config.toml
num_hidden_layers = 9
hidden_size = 128
num_attention_heads = 4
num_key_value_heads = 1
head_dim = 32
intermediate_size = 320
vocab_size = 7470
hidden_act = "swiglu"
norm = "rmsnorm"
norm_place = "pre"
norm_eps = 1e-06
positions = "rope"
rope_theta = 78100.0
rope_fraction = 1.0
qk_norm = false
attn_scale = 0.177
bias = "none"
tie_word_embeddings = false
parallel_block = false
init = "orth"
init_std_qkv = 0.0544
init_std_o = 0.0
init_std_up = 0.0544
init_std_down = 0.0
optimizer = "muon_variant"
learning_rate = 0.00889
lr_mult_o = 3.0
beta1 = 0.95
lr_head = 0.00737
max_grad_norm = 0.5
warmup_steps = 200
schedule = "wsd"
decay_fraction = 1.0
decay_shape = "linear"
final_lr_fraction = 0.05
batch_tokens = 16384
max_seq_len = 128
doc_mask = true
train_tokens = 130200000
max_steps = 7947
dataset = "wikipedia_en"
Each number is 50 + 10 x the weight over its row's rms, rounded and kept within 0 to 99. Layers, rows and columns count from 0. The size before them is the row's rms in percent of the matrix's.

# layer 6 MLP up, 320x128, rms 0.213, rows 200-236, columns 0-63
098:46 50 46 57 47 57 64 46 65 48 45 38 30 74 49 57 59 61 44 53 58 48 57 48 56 59 49 37 54 50 49 63 48 40 47 50 44 62 32 64 55 62 45 55 38 52 68 51 49 48 52 35 52 54 54 40 51 36 48 51 57 48 43 71
105:40 35 40 60 52 41 67 63 27 49 49 58 51 45 32 64 46 39 52 43 48 60 51 47 51 52 34 54 35 51 61 51 53 49 45 37 47 51 68 51 34 57 51 54 49 47 76 47 55 75 53 60 40 56 47 62 48 40 52 64 21 45 62 38
091:49 33 52 60 42 48 45 38 39 58 73 47 62 45 32 42 47 58 34 56 50 38 64 70 42 56 33 53 44 47 52 49 52 47 64 37 44 55 57 60 38 49 42 51 30 47 52 57 44 47 50 34 58 43 55 57 50 62 50 39 57 49 43 77
104:46 56 63 54 43 39 37 45 48 50 41 40 55 63 41 52 49 69 77 49 45 63 43 42 56 51 42 56 52 46 35 48 50 46 36 40 21 42 52 43 51 64 42 61 45 56 51 63 41 36 46 70 55 41 52 59 55 48 82 39 54 50 33 43
106:43 67 58 66 41 61 70 43 57 46 41 44 51 36 49 47 38 49 48 49 57 47 55 40 56 49 54 70 54 45 60 41 42 55 47 60 56 29 52 35 75 46 47 35 58 33 52 49 46 79 67 52 50 60 65 36 52 44 49 49 50 48 50 60
090:53 49 62 46 38 54 42 62 54 43 35 62 41 56 52 33 53 45 29 60 36 64 53 45 57 59 38 62 55 60 56 46 56 39 65 50 42 61 60 48 55 61 55 51 39 45 34 71 41 39 43 41 75 47 32 57 58 61 56 74 69 52 48 45
101:48 51 57 56 61 44 48 47 55 46 44 34 33 62 44 74 49 41 47 55 40 43 44 55 50 55 43 38 37 66 51 56 58 46 40 56 51 78 52 53 55 63 44 47 50 38 38 46 42 51 74 53 51 57 45 44 70 60 40 58 45 43 29 57
095:69 41 54 62 63 51 58 59 55 32 55 60 49 47 55 42 58 51 54 38 57 53 52 38 56 46 66 36 37 52 62 72 45 47 67 44 43 41 37 47 47 48 48 43 47 55 59 59 43 59 41 25 60 59 44 44 33 40 51 44 46 62 72 44
100:50 44 48 41 39 51 56 59 42 58 48 44 60 47 50 37 33 66 57 42 48 39 54 56 59 62 51 40 30 37 50 46 55 30 56 64 48 49 44 59 45 65 30 50 44 62 43 61 40 50 52 57 43 74 64 46 48 60 50 61 50 64 38 54
099:31 41 35 63 63 39 75 51 70 34 51 44 36 55 44 66 57 58 45 34 57 56 60 45 59 43 39 32 52 49 58 45 41 47 52 40 50 56 58 36 56 40 52 33 53 50 45 37 45 29 57 59 45 63 39 39 46 46 62 54 44 60 41 59
100:48 54 40 50 66 51 57 49 52 37 41 37 48 45 49 54 38 47 60 39 44 56 55 61 54 34 62 68 48 58 53 54 58 42 40 45 43 51 61 61 54 53 50 37 57 62 47 41 55 53 35 30 41 50 43 59 53 66 54 42 39 45 59 55
098:40 67 56 52 59 56 53 49 40 48 62 40 64 39 49 67 51 49 57 48 58 36 63 55 47 28 59 52 61 49 65 54 61 55 36 28 47 40 44 62 43 33 54 57 64 48 38 43 70 42 57 44 68 49 49 46 55 41 51 48 56 51 54 52
104:55 45 52 55 53 75 72 52 43 49 53 53 45 51 44 55 56 38 46 44 37 50 57 68 38 43 59 47 54 35 61 60 69 69 72 63 50 47 43 52 47 38 39 71 48 44 57 54 42 79 59 35 47 69 65 51 63 48 26 70 59 60 51 47
111:61 55 32 50 41 48 35 51 57 49 58 60 50 57 55 57 62 46 69 55 42 31 58 46 63 62 57 56 67 38 55 24 60 50 37 56 41 60 57 38 38 45 64 60 64 39 53 34 52 42 45 51 46 49 51 54 46 47 33 46 57 42 38 32
106:52 52 51 57 52 60 39 43 47 20 50 48 44 56 64 58 43 37 54 35 56 54 45 50 54 58 58 55 37 49 56 45 42 43 60 60 58 52 61 44 48 65 41 34 38 49 35 41 40 73 40 20 49 57 55 51 60 56 48 61 47 48 66 45
099:73 49 38 56 50 42 53 41 43 48 45 52 72 44 60 52 54 49 46 53 42 42 56 47 69 56 59 51 49 34 62 35 41 62 47 29 30 51 32 60 42 50 59 49 54 46 59 72 44 54 65 51 61 57 43 64 46 54 58 48 62 49 46 52
105:51 64 47 57 58 48 46 35 44 31 35 55 63 41 57 48 44 58 33 46 59 55 39 52 43 53 38 48 67 50 76 53 39 47 48 51 59 53 43 45 59 44 38 44 56 60 54 52 46 62 66 58 47 55 42 43 69 38 49 43 54 68 47 21
100:69 40 42 52 48 56 57 42 45 63 56 61 54 50 73 39 45 40 47 52 53 38 38 38 41 57 70 58 58 66 47 61 49 49 36 62 60 67 60 42 49 33 59 38 51 48 49 44 32 44 43 60 45 34 54 63 54 48 47 56 62 69 51 19
101:48 66 49 60 66 55 51 50 43 56 66 45 56 49 53 39 73 62 39 46 50 73 49 45 61 60 39 52 41 43 55 52 37 41 48 28 57 57 48 38 57 43 37 50 54 65 58 31 48 57 50 58 49 51 54 45 51 66 58 48 36 50 62 44
095:46 40 37 58 62 57 46 46 79 38 41 52 59 58 55 53 58 42 55 45 53 61 47 43 41 42 41 47 39 46 49 53 50 60 53 49 27 42 48 54 58 56 63 44 46 57 55 51 43 63 82 50 51 39 38 56 72 48 49 39 45 61 75 60
100:55 46 45 46 43 60 50 38 67 49 59 56 40 59 21 53 57 58 40 58 64 44 56 36 25 28 58 39 48 52 40 43 60 55 48 43 58 56 49 47 51 44 40 42 48 46 47 48 43 35 55 65 60 53 65 41 66 64 60 60 59 56 75 64
093:55 43 41 65 37 61 48 64 65 38 44 51 46 50 30 45 47 39 39 46 53 52 65 63 63 58 50 58 69 61 48 41 55 60 39 65 39 33 56 51 52 49 50 39 66 66 54 50 55 41 47 37 43 56 56 60 51 61 46 55 50 48 59 50
094:62 41 39 35 54 67 48 46 55 54 53 58 50 56 57 61 59 42 57 40 62 35 74 57 52 43 51 38 49 32 34 44 52 43 59 66 52 61 52 55 60 53 58 44 49 44 58 52 45 71 38 59 66 56 48 47 49 58 48 48 67 66 37 52
093:52 56 49 48 54 40 57 59 45 44 23 53 43 50 52 48 62 38 43 43 59 34 49 46 52 39 68 44 36 47 58 40 36 40 47 52 54 53 34 44 52 56 51 45 61 29 46 42 35 65 61 47 58 37 55 60 46 64 43 33 44 49 48 48
096:45 29 48 58 57 59 65 47 44 54 64 46 49 49 45 53 54 37 43 66 66 47 58 67 46 60 59 43 42 40 21 43 60 56 46 49 47 59 53 44 37 70 50 36 45 61 41 26 47 50 42 51 49 23 52 49 51 43 47 49 59 44 44 55
093:55 47 44 60 42 42 63 47 50 60 62 59 70 44 59 42 59 66 51 52 71 69 53 42 53 42 56 51 59 36 33 54 59 47 59 50 55 65 60 57 46 45 48 47 50 46 53 54 39 54 46 46 43 71 39 64 56 35 52 39 53 39 41 59
097:43 41 62 48 53 55 44 34 50 42 69 41 52 57 52 58 46 48 47 50 51 41 60 46 51 48 75 52 37 53 25 52 41 51 47 47 55 49 49 61 50 50 65 55 43 58 50 55 40 28 48 40 47 33 47 55 69 39 48 50 73 34 52 46
107:79 73 56 49 37 52 55 62 48 59 43 47 56 67 63 35 69 45 61 54 45 52 63 36 31 48 50 40 63 60 51 50 32 68 48 60 57 48 59 61 56 56 47 49 59 50 41 65 49 65 53 40 66 42 55 60 55 65 37 43 61 38 45 48
093:54 49 29 51 57 54 46 43 56 54 39 48 50 34 69 36 37 41 43 50 29 67 60 57 60 63 69 56 66 69 37 58 63 50 47 52 51 61 36 50 54 41 73 62 53 57 42 49 43 47 58 57 42 48 49 49 52 68 40 47 57 49 68 71
103:56 65 55 54 47 53 48 45 42 70 51 47 40 42 67 45 44 45 62 61 32 31 60 55 50 46 44 55 40 58 45 63 62 58 47 49 54 47 39 45 58 68 52 68 55 54 27 42 44 52 62 62 52 49 51 50 41 54 42 68 41 57 58 57
096:56 52 70 63 39 37 52 53 52 63 56 58 43 47 56 29 55 39 44 38 64 52 59 44 47 70 36 42 43 53 45 47 45 53 69 37 43 48 47 46 44 56 72 66 49 41 50 56 72 46 49 50 47 68 47 48 46 53 41 40 39 55 46 68
097:53 48 24 44 54 42 58 44 59 58 64 40 69 40 49 41 56 67 46 53 51 42 54 57 34 33 42 47 42 48 53 47 65 38 44 66 60 48 35 48 33 55 59 48 47 35 55 50 52 49 61 65 30 69 58 43 37 45 48 49 59 41 33 39
099:38 53 62 52 48 40 58 45 53 42 48 58 55 33 52 73 56 49 42 62 60 54 60 67 46 51 65 40 15 50 50 45 34 52 41 46 53 57 60 49 48 55 54 49 56 53 40 46 34 54 58 47 61 41 60 53 55 57 34 36 45 44 52 53
099:43 65 53 39 33 51 56 31 59 54 33 43 44 48 50 68 47 47 46 48 53 39 45 57 50 40 42 57 54 55 46 59 47 66 64 27 53 70 39 44 53 29 61 53 53 54 38 47 49 40 66 58 44 66 64 45 68 60 55 58 52 43 35 55
096:59 64 58 60 44 65 50 36 57 61 53 53 54 60 45 48 55 33 54 41 46 54 58 43 71 33 53 40 54 47 54 46 57 52 48 40 60 48 42 49 42 32 49 64 62 53 52 67 55 46 59 67 48 56 55 56 48 47 45 67 51 62 57 61
108:63 61 67 58 49 44 55 45 39 60 59 62 40 58 38 54 41 55 51 50 47 57 52 52 50 56 42 55 51 28 52 65 52 57 38 47 51 60 45 50 37 25 41 58 49 40 46 59 50 44 58 39 52 54 49 53 50 34 38 39 74 72 53 37
091:37 42 19 60 64 52 43 54 67 55 80 47 51 60 64 59 52 44 46 52 40 45 53 45 53 61 62 51 37 51 50 55 51 51 51 55 45 56 37 59 44 47 36 42 43 38 45 42 59 59 35 58 60 47 52 51 58 49 54 46 61 59 26 41
# layer 6 MLP down (transposed), 320x128, rms 0.128, rows 200-235, columns 0-63
095:59 54 63 54 66 46 70 51 49 57 42 59 70 42 74 47 52 50 35 69 46 58 54 56 51 54 49 49 52 34 59 51 46 29 29 57 40 55 51 52 53 68 34 36 53 43 52 47 39 35 61 53 50 49 42 46 46 56 52 33 60 48 41 41
106:47 92 63 55 53 30 58 58 46 54 58 54 46 35 43 51 39 50 49 53 57 62 45 29 42 76 46 45 46 45 55 48 46 54 56 47 69 59 56 59 47 55 51 54 54 51 60 50 53 53 68 47 55 35 38 41 39 26 49 53 62 48 57 55
094:44 80 42 52 50 66 46 54 42 48 45 34 65 44 58 39 48 37 36 40 53 61 53 38 71 59 30 51 43 55 54 48 66 41 63 41 29 56 49 40 61 45 47 52 41 63 49 50 55 46 54 49 45 56 45 17 49 40 43 43 61 30 45 54
105:64 41 26 53 53 56 59 60 53 54 61 41 50 44 32 34 43 64 53 49 54 48 76 40 54 51 39 43 45 45 53 53 59 51 54 50 56 62 38 57 54 48 47 38 70 49 40 43 52 47 64 52 46 43 39 46 47 47 49 51 49 61 67 70
101:52 77 39 58 43 36 48 32 59 51 44 53 60 42 44 42 55 41 50 40 37 34 59 60 58 65 42 53 35 55 56 52 58 57 61 51 43 58 65 43 50 58 50 52 63 41 51 62 53 78 62 46 42 37 50 38 59 32 29 27 35 37 49 64
094:37 25 50 56 49 66 40 38 59 62 68 52 48 37 70 49 54 46 51 59 59 60 48 51 47 53 30 54 52 55 54 56 51 47 57 43 53 43 43 52 44 53 65 58 56 66 37 60 44 39 45 48 42 40 38 36 62 50 71 47 51 43 41 46
100:44 56 48 52 61 58 64 52 62 69 48 66 59 58 31 48 34 28 41 48 64 57 58 42 57 54 43 63 51 33 57 46 54 37 48 44 62 52 43 47 48 46 56 46 53 53 32 59 40 49 72 53 57 54 46 36 43 38 50 55 59 43 40 46
101:65 52 30 54 78 51 46 61 60 49 62 56 44 58 40 60 36 38 45 41 54 41 33 63 53 52 53 45 42 60 49 38 29 58 54 62 58 49 49 39 35 59 39 46 64 58 52 43 57 56 40 46 33 49 59 39 47 54 60 42 59 49 53 70
096:33 41 52 65 39 68 56 54 58 54 53 47 75 65 54 58 41 57 60 42 35 51 60 57 46 51 67 19 47 33 59 57 52 55 54 54 62 55 57 58 54 64 37 46 28 56 47 32 59 42 65 31 51 46 61 43 52 47 40 41 47 54 55 63
098:52 43 36 45 31 53 43 63 45 79 55 50 61 58 57 46 71 44 43 58 56 56 58 33 44 36 45 65 48 39 33 56 36 59 48 59 57 47 63 48 58 48 56 51 63 47 51 38 56 32 58 43 47 57 47 42 55 57 49 45 46 42 37 48
091:51 54 60 47 32 39 52 37 59 49 52 49 64 48 46 52 67 38 44 49 44 49 41 54 49 84 48 53 40 59 57 29 43 53 40 47 60 28 43 39 58 63 40 47 44 56 68 62 39 56 40 54 47 46 40 41 52 29 62 55 48 45 32 57
093:43 56 47 68 53 60 40 58 67 49 34 51 34 57 60 45 52 46 48 37 50 56 60 52 42 61 57 64 55 41 68 52 37 39 64 51 37 66 38 44 59 33 51 52 66 32 63 56 55 39 37 52 61 38 58 51 43 55 49 55 65 68 50 64
102:57 50 45 52 46 24 54 43 33 56 49 29 59 54 42 48 48 48 70 69 40 49 51 58 39 47 44 30 38 60 61 57 57 47 62 45 59 55 61 39 37 50 51 58 52 30 61 38 45 39 57 54 45 40 34 44 57 39 27 48 58 42 73 53
108:44 44 49 52 51 46 34 57 61 49 53 39 52 68 39 45 42 48 50 49 44 35 48 36 49 45 39 64 36 51 60 44 53 58 59 50 53 54 56 44 62 53 36 52 61 57 45 53 56 39 52 56 48 41 74 51 73 58 48 54 36 39 36 40
103:56 45 49 44 56 43 43 50 57 53 61 48 55 32 50 57 55 36 65 53 60 54 58 53 40 58 44 61 57 35 62 44 47 44 55 63 64 50 49 51 42 61 34 63 56 39 45 58 38 51 50 40 46 63 51 56 50 56 42 43 52 36 60 47
096:40 57 58 58 36 44 54 61 57 57 43 33 51 48 43 66 40 39 55 52 49 54 39 41 46 74 44 61 60 43 58 62 53 51 41 54 31 50 56 56 54 45 58 38 42 50 36 53 61 63 64 55 49 51 33 23 54 45 64 55 48 34 52 61
100:43 37 59 45 47 64 39 51 41 35 43 26 62 50 44 52 64 45 55 55 57 47 42 40 49 68 39 63 34 63 48 63 43 52 54 56 45 55 53 53 58 44 53 58 34 67 37 35 47 42 50 45 51 56 61 59 67 51 47 67 48 38 75 50
099:40 29 45 58 29 47 26 53 46 44 44 43 47 56 49 47 38 43 47 55 49 52 42 41 74 67 56 46 53 60 35 66 36 53 54 51 42 48 48 40 65 33 54 53 47 50 59 59 53 57 46 44 49 41 62 44 57 58 43 57 47 59 53 45
105:58 25 55 57 41 62 43 68 47 44 43 64 50 46 48 47 64 43 48 65 40 51 55 52 51 39 47 66 63 37 70 36 48 42 50 55 48 61 59 43 47 52 73 43 48 52 40 61 42 51 50 28 55 36 53 50 44 42 49 57 64 57 46 41
100:69 48 58 63 65 56 61 48 73 43 39 48 41 45 49 52 40 44 58 66 52 58 52 58 42 58 54 68 52 64 64 48 60 51 51 56 56 49 47 43 59 55 54 55 45 47 60 43 54 42 46 48 49 55 29 34 54 42 35 55 66 51 32 68
097:59 65 54 56 77 49 71 40 44 59 54 49 46 43 79 50 44 50 38 48 39 56 35 48 45 56 35 69 35 51 43 42 41 38 41 57 39 39 56 30 50 45 58 48 67 49 43 54 53 67 44 45 38 48 30 41 50 57 39 64 46 41 53 57
095:44 50 47 63 73 50 66 52 50 52 48 46 49 64 59 49 38 46 56 54 74 82 50 56 51 50 52 61 48 41 45 51 45 38 50 73 71 53 55 31 55 47 42 55 53 48 50 43 51 60 58 62 51 31 56 51 63 53 83 44 50 68 58 63
095:70 33 42 63 53 72 52 45 52 71 51 70 64 39 45 42 43 41 32 53 51 46 54 63 65 69 53 65 39 63 29 42 40 48 66 40 58 48 55 46 49 51 49 44 60 50 46 49 39 48 52 36 55 53 49 32 48 42 60 43 35 29 48 46
092:61 43 59 40 49 51 48 57 52 36 53 46 49 59 57 49 60 47 40 43 55 46 61 66 45 44 67 49 66 57 57 55 58 50 65 57 61 50 44 45 47 60 66 31 47 42 42 57 44 45 69 27 40 35 36 47 43 48 61 61 52 44 60 38
095:55 26 48 49 49 38 48 51 42 43 47 49 28 46 48 54 43 39 62 50 39 43 58 47 50 62 45 28 39 45 53 36 45 52 59 52 61 48 56 41 45 57 42 40 55 52 43 42 68 40 49 45 48 43 51 39 59 50 52 51 36 08 40 36
098:56 29 52 55 41 43 59 35 60 63 49 51 45 37 45 36 42 56 60 66 63 60 63 54 44 45 39 47 57 56 49 79 63 51 67 55 63 42 42 49 51 56 53 55 43 45 56 48 56 62 43 55 51 59 55 39 40 35 52 37 54 57 63 58
098:49 44 70 44 47 54 36 53 56 79 56 64 28 51 47 50 49 50 61 59 46 63 52 38 44 55 56 76 40 49 53 43 37 46 49 53 46 50 40 39 41 47 50 55 34 44 41 32 48 46 53 57 39 58 58 45 68 46 61 57 54 56 66 49
116:67 01 60 39 49 59 61 41 42 55 62 51 46 47 51 42 44 55 54 47 56 50 55 62 46 46 54 48 69 45 44 48 39 56 74 38 49 50 44 42 42 38 38 71 62 46 62 44 52 47 60 44 52 47 43 44 59 64 39 48 45 50 58 30
098:25 09 38 54 46 37 55 58 61 49 47 38 55 54 50 68 62 55 38 48 59 35 65 41 44 58 41 37 53 48 59 45 35 38 54 60 48 45 43 61 41 41 44 39 59 64 52 47 54 49 59 62 47 46 50 49 56 47 49 51 39 60 42 48
096:52 51 58 46 40 55 34 49 42 40 32 74 48 39 44 61 64 57 39 58 50 51 37 57 39 50 28 59 46 45 53 59 59 52 47 40 37 44 51 69 46 55 49 54 60 50 30 47 42 51 55 50 56 39 62 54 51 58 46 53 47 46 46 48
095:48 24 39 53 49 64 21 42 48 52 52 46 37 51 58 58 55 58 54 50 68 58 40 61 52 73 64 58 38 56 38 44 45 38 56 45 49 32 44 35 41 58 56 52 49 40 45 61 54 41 41 42 59 52 41 53 50 61 51 55 54 57 66 44
102:39 43 41 39 43 58 45 39 70 57 52 35 50 29 66 45 53 57 55 40 43 67 39 54 58 46 43 62 56 47 44 41 59 58 47 57 60 38 50 45 47 71 64 50 54 36 32 51 52 61 50 38 39 60 49 69 43 64 36 45 61 55 53 40
098:55 50 56 65 61 49 52 61 64 49 45 67 55 81 47 42 35 33 35 57 55 39 56 64 40 37 64 28 43 27 59 56 51 53 42 48 57 72 51 58 43 55 72 66 40 48 52 51 49 43 48 59 39 35 55 43 31 45 47 47 62 50 37 49
090:45 69 54 56 44 51 55 38 58 55 55 53 62 35 37 43 53 34 44 54 55 50 51 51 38 55 61 48 48 46 49 39 41 52 65 53 47 48 47 48 61 46 50 57 54 62 27 62 29 54 52 43 64 48 60 47 47 72 60 49 41 51 51 48
100:47 68 53 42 51 44 34 32 37 56 54 45 56 49 50 57 65 60 62 53 27 35 66 53 58 47 57 49 50 70 51 39 36 41 61 40 48 43 56 51 49 49 67 41 68 47 47 53 57 44 66 45 47 56 58 37 55 40 45 57 57 31 57 55
101:66 39 44 62 60 29 67 37 58 37 59 59 38 45 51 59 51 55 45 56 50 52 48 44 47 29 60 29 65 67 44 56 53 52 46 45 43 53 56 52 57 43 56 41 55 57 55 52 41 57 50 45 45 44 63 67 57 55 43 39 50 48 63 52
# layer 6 MLP gate, 320x128, rms 0.203, rows 201-236, columns 0-63
104:54 38 51 51 57 50 53 40 48 53 38 45 55 52 43 45 46 54 59 35 43 50 31 65 61 32 30 36 41 65 41 51 66 46 45 64 42 30 48 43 27 35 53 51 58 39 56 33 42 62 46 36 38 66 48 64 50 36 50 51 45 42 46 68
093:51 32 43 57 44 36 52 42 49 63 54 43 59 32 50 46 50 54 53 44 57 51 68 55 45 61 38 54 48 56 29 63 38 43 52 42 48 51 47 43 41 55 58 42 41 59 57 60 40 45 60 66 48 44 61 41 64 49 44 29 47 49 36 66
101:47 52 64 43 25 36 56 48 54 62 36 48 49 64 57 47 47 56 61 48 38 47 53 38 50 57 52 68 63 42 60 32 60 44 48 61 46 38 56 39 32 51 65 51 47 53 73 55 30 50 44 63 46 68 56 58 52 39 66 60 43 56 43 52
096:47 45 53 49 46 56 54 58 58 52 51 60 62 43 57 54 45 61 51 33 42 41 37 50 48 46 57 63 37 51 52 62 34 59 49 60 47 38 37 45 48 42 60 32 58 42 43 67 24 51 48 69 67 37 41 57 48 48 67 56 50 48 46 52
091:47 52 50 47 52 68 35 52 50 52 49 71 51 42 53 49 56 46 51 56 59 52 62 30 49 45 51 48 40 43 46 54 49 44 57 47 64 48 48 47 46 56 60 48 44 49 31 78 62 36 42 51 38 41 49 44 35 53 69 49 42 52 33 44
100:35 63 50 65 49 50 54 46 48 70 66 73 60 57 55 41 37 49 52 37 73 43 56 51 48 53 57 47 56 59 59 59 55 48 40 50 47 51 52 53 52 51 61 54 20 66 43 32 44 51 38 56 49 57 45 50 48 61 58 61 58 45 49 52
106:56 43 52 49 66 45 56 64 44 51 45 74 51 75 53 51 75 48 69 33 57 53 53 51 64 46 52 34 58 43 63 55 36 42 46 47 61 56 35 40 56 51 42 49 30 55 53 53 48 58 65 52 33 37 55 40 38 51 73 37 50 57 42 47
103:53 43 57 30 56 48 53 54 53 48 41 56 58 47 29 61 39 42 24 56 68 46 55 44 60 48 61 52 40 66 70 43 46 49 30 63 55 42 46 32 50 43 59 65 44 20 52 45 51 48 42 63 50 36 60 50 56 57 54 48 67 30 54 46
092:47 60 58 63 48 64 47 51 17 68 55 45 57 57 33 39 44 51 35 49 43 50 58 48 57 65 46 63 57 50 38 59 53 57 35 40 58 60 45 39 66 58 59 60 44 48 53 64 48 57 46 68 42 57 44 51 36 35 64 55 60 60 56 49
098:46 54 43 44 63 50 43 46 35 50 58 50 60 54 55 35 46 33 45 56 72 55 61 64 57 79 55 65 50 50 55 53 39 49 49 43 46 58 32 58 54 54 51 54 54 65 58 62 40 52 54 44 40 31 28 58 39 56 62 57 45 56 50 37
094:60 41 66 44 58 47 35 58 43 42 40 62 39 62 41 61 56 30 40 36 43 45 52 74 33 40 56 54 45 58 68 52 64 42 47 39 65 43 27 30 29 45 71 59 59 48 48 50 33 59 57 45 68 52 47 54 46 54 41 51 41 37 42 75
104:44 53 54 32 56 32 54 53 59 77 48 47 35 41 44 51 51 51 48 41 48 44 58 52 46 44 62 40 49 55 37 53 43 54 48 38 51 53 36 60 50 54 43 50 65 28 56 30 38 56 47 60 43 45 40 72 52 48 62 50 41 49 54 70
099:49 55 56 40 40 47 50 44 45 40 48 59 50 38 61 58 51 37 57 58 60 53 74 40 50 43 40 49 47 59 51 38 37 55 57 58 49 65 70 52 46 48 50 45 47 68 62 57 53 47 46 53 37 49 75 46 71 43 57 48 67 60 64 30
106:46 46 62 70 52 61 34 54 44 44 52 43 41 43 56 54 26 44 48 38 49 53 50 39 44 45 61 38 48 64 68 54 31 49 44 60 39 51 57 52 48 47 40 68 37 37 38 63 50 57 45 49 61 56 60 55 59 42 54 59 44 50 62 46
097:66 49 50 47 37 47 48 43 56 55 59 45 43 25 32 55 52 43 58 35 49 50 43 55 37 43 44 40 58 57 51 57 39 67 53 44 71 44 72 39 52 62 66 62 42 57 50 54 52 55 44 53 53 29 40 54 55 40 46 58 45 42 55 57
113:57 65 48 47 42 46 38 44 33 44 48 36 48 42 61 59 31 50 50 53 49 51 32 58 43 47 35 66 46 48 63 41 47 45 36 30 58 55 36 34 48 35 51 53 34 72 45 45 49 59 49 58 44 36 57 42 67 59 49 64 43 41 54 40
097:37 52 57 43 42 38 52 56 42 33 48 42 38 50 59 46 50 53 49 54 54 50 50 30 61 43 48 65 68 71 55 53 47 47 41 62 69 64 51 50 58 33 42 45 42 61 44 51 47 45 43 58 59 38 60 58 70 59 62 51 47 67 69 35
089:52 71 55 47 48 64 60 47 32 64 47 45 50 72 75 58 46 34 61 44 62 48 38 49 51 74 49 57 40 46 48 55 50 41 42 57 42 43 38 57 58 50 53 57 51 58 65 42 39 45 51 43 46 49 39 53 66 51 54 51 46 54 47 44
096:57 62 45 49 53 51 39 52 54 51 54 60 49 28 51 41 42 41 48 31 42 52 44 61 45 52 56 52 49 60 49 36 63 43 54 67 64 52 71 42 48 62 40 57 55 50 48 58 57 50 63 40 42 46 44 49 48 50 58 39 43 54 65 66
102:63 40 63 59 34 60 47 37 54 56 59 39 66 58 59 53 49 40 48 46 52 74 56 37 33 43 38 51 51 63 37 58 63 59 34 43 39 36 50 62 51 64 50 43 47 73 77 49 39 41 50 60 49 53 56 67 54 46 60 38 46 56 43 32
090:47 58 38 33 55 36 31 56 47 29 52 44 25 56 50 59 47 56 56 42 51 47 62 51 61 36 53 64 82 63 48 44 60 37 57 68 61 43 55 46 55 47 48 58 54 55 35 56 42 61 47 54 59 64 58 55 49 60 63 71 59 46 51 43
097:47 53 42 55 51 49 59 64 34 41 49 42 51 49 43 56 46 51 41 51 50 58 48 39 42 47 66 59 56 53 74 49 58 80 44 54 35 62 47 58 59 67 40 49 57 52 47 45 56 53 64 42 57 50 64 62 56 60 55 60 31 60 43 29
104:55 34 44 58 50 49 55 46 49 36 61 70 36 55 68 68 46 50 57 57 52 51 57 39 51 52 59 41 48 52 59 47 49 62 34 54 63 39 46 33 40 35 56 60 58 51 65 32 38 31 40 46 37 53 47 54 52 22 58 65 50 52 58 51
100:61 58 70 67 63 55 57 46 25 53 38 53 57 45 51 55 40 23 58 60 57 52 64 45 59 44 44 37 40 53 65 44 54 53 26 62 47 52 65 53 52 56 49 38 44 57 40 40 46 43 58 62 44 64 65 48 57 53 58 46 51 21 54 54
104:39 55 52 54 54 51 33 40 43 56 45 48 31 55 41 54 43 32 53 47 44 55 53 47 50 62 44 52 33 38 56 30 37 53 43 29 34 64 48 55 61 47 45 52 54 53 52 51 50 33 49 37 44 38 39 61 78 41 43 70 58 58 38 56
103:52 32 43 43 51 49 70 70 51 49 37 50 51 46 63 44 35 39 56 25 40 58 49 55 53 62 52 47 59 75 65 57 52 37 63 52 60 43 62 36 65 46 47 47 55 60 49 37 38 52 51 67 52 50 59 55 56 52 43 70 52 52 49 43
092:40 42 58 41 62 58 54 52 45 44 43 46 68 47 43 70 58 33 52 50 35 46 50 53 59 61 59 47 44 60 53 53 22 43 43 64 47 68 50 47 51 50 42 50 51 57 36 58 45 57 49 42 48 55 48 66 58 49 66 60 61 60 52 46
097:40 56 36 52 43 51 63 47 37 56 46 61 45 52 55 34 56 67 54 49 50 46 70 44 66 51 31 40 41 44 47 47 34 47 42 40 49 73 57 37 37 53 50 43 56 48 54 50 42 60 68 52 54 46 42 64 68 46 48 47 33 78 62 45
098:60 54 53 29 69 48 52 41 50 39 61 44 50 43 44 59 50 57 48 36 49 57 43 59 49 43 54 62 62 50 41 51 42 17 51 47 52 41 76 48 53 47 41 44 45 59 47 47 42 47 59 51 21 36 55 57 63 46 60 58 50 42 40 46
098:45 41 55 49 35 53 44 52 55 60 46 45 45 37 38 39 43 59 29 38 41 52 41 58 51 43 52 60 56 43 51 59 60 50 59 37 53 54 48 41 40 67 50 33 58 60 38 52 57 22 40 43 31 55 50 44 50 54 64 32 59 52 50 49
097:59 54 48 44 51 55 66 56 44 54 51 49 54 45 61 54 58 45 35 61 41 65 49 58 68 47 48 53 64 58 59 58 41 51 48 42 40 60 55 42 45 51 63 47 45 52 40 49 46 45 51 56 73 56 63 54 47 39 39 65 47 51 65 42
098:56 52 46 33 50 53 54 48 43 42 55 54 61 41 56 42 47 59 48 46 49 55 22 44 57 41 46 49 62 54 45 44 55 50 56 68 61 57 49 42 55 50 49 52 33 45 47 49 28 68 61 68 42 49 48 71 62 43 63 38 52 50 59 51
098:55 41 35 55 66 39 37 43 59 37 33 68 49 36 38 40 60 55 57 61 49 67 58 48 77 58 45 52 60 39 37 48 61 50 57 63 36 50 42 36 53 54 65 68 55 61 53 47 44 45 68 36 36 50 54 59 51 62 59 43 36 63 54 38
107:47 51 51 65 33 48 58 52 51 56 52 46 37 35 56 42 66 49 30 59 43 57 39 66 61 36 50 65 49 65 46 39 51 58 50 54 45 46 44 46 40 45 64 52 41 63 49 52 45 48 47 45 50 49 65 63 59 62 67 54 58 49 62 67
114:80 42 50 39 82 51 56 59 31 61 40 54 55 37 54 38 57 50 45 72 54 46 58 56 79 41 49 55 52 51 56 54 51 54 49 51 45 45 43 59 40 60 38 57 56 26 41 49 52 35 37 42 51 47 59 69 45 50 33 43 57 40 37 40
094:34 43 57 42 50 44 47 43 53 44 43 64 33 40 62 60 54 61 56 36 55 49 46 47 51 43 34 49 60 60 68 42 28 69 52 65 44 59 36 38 34 48 59 45 24 44 44 42 49 38 53 61 49 37 36 44 57 40 63 48 55 50 65 48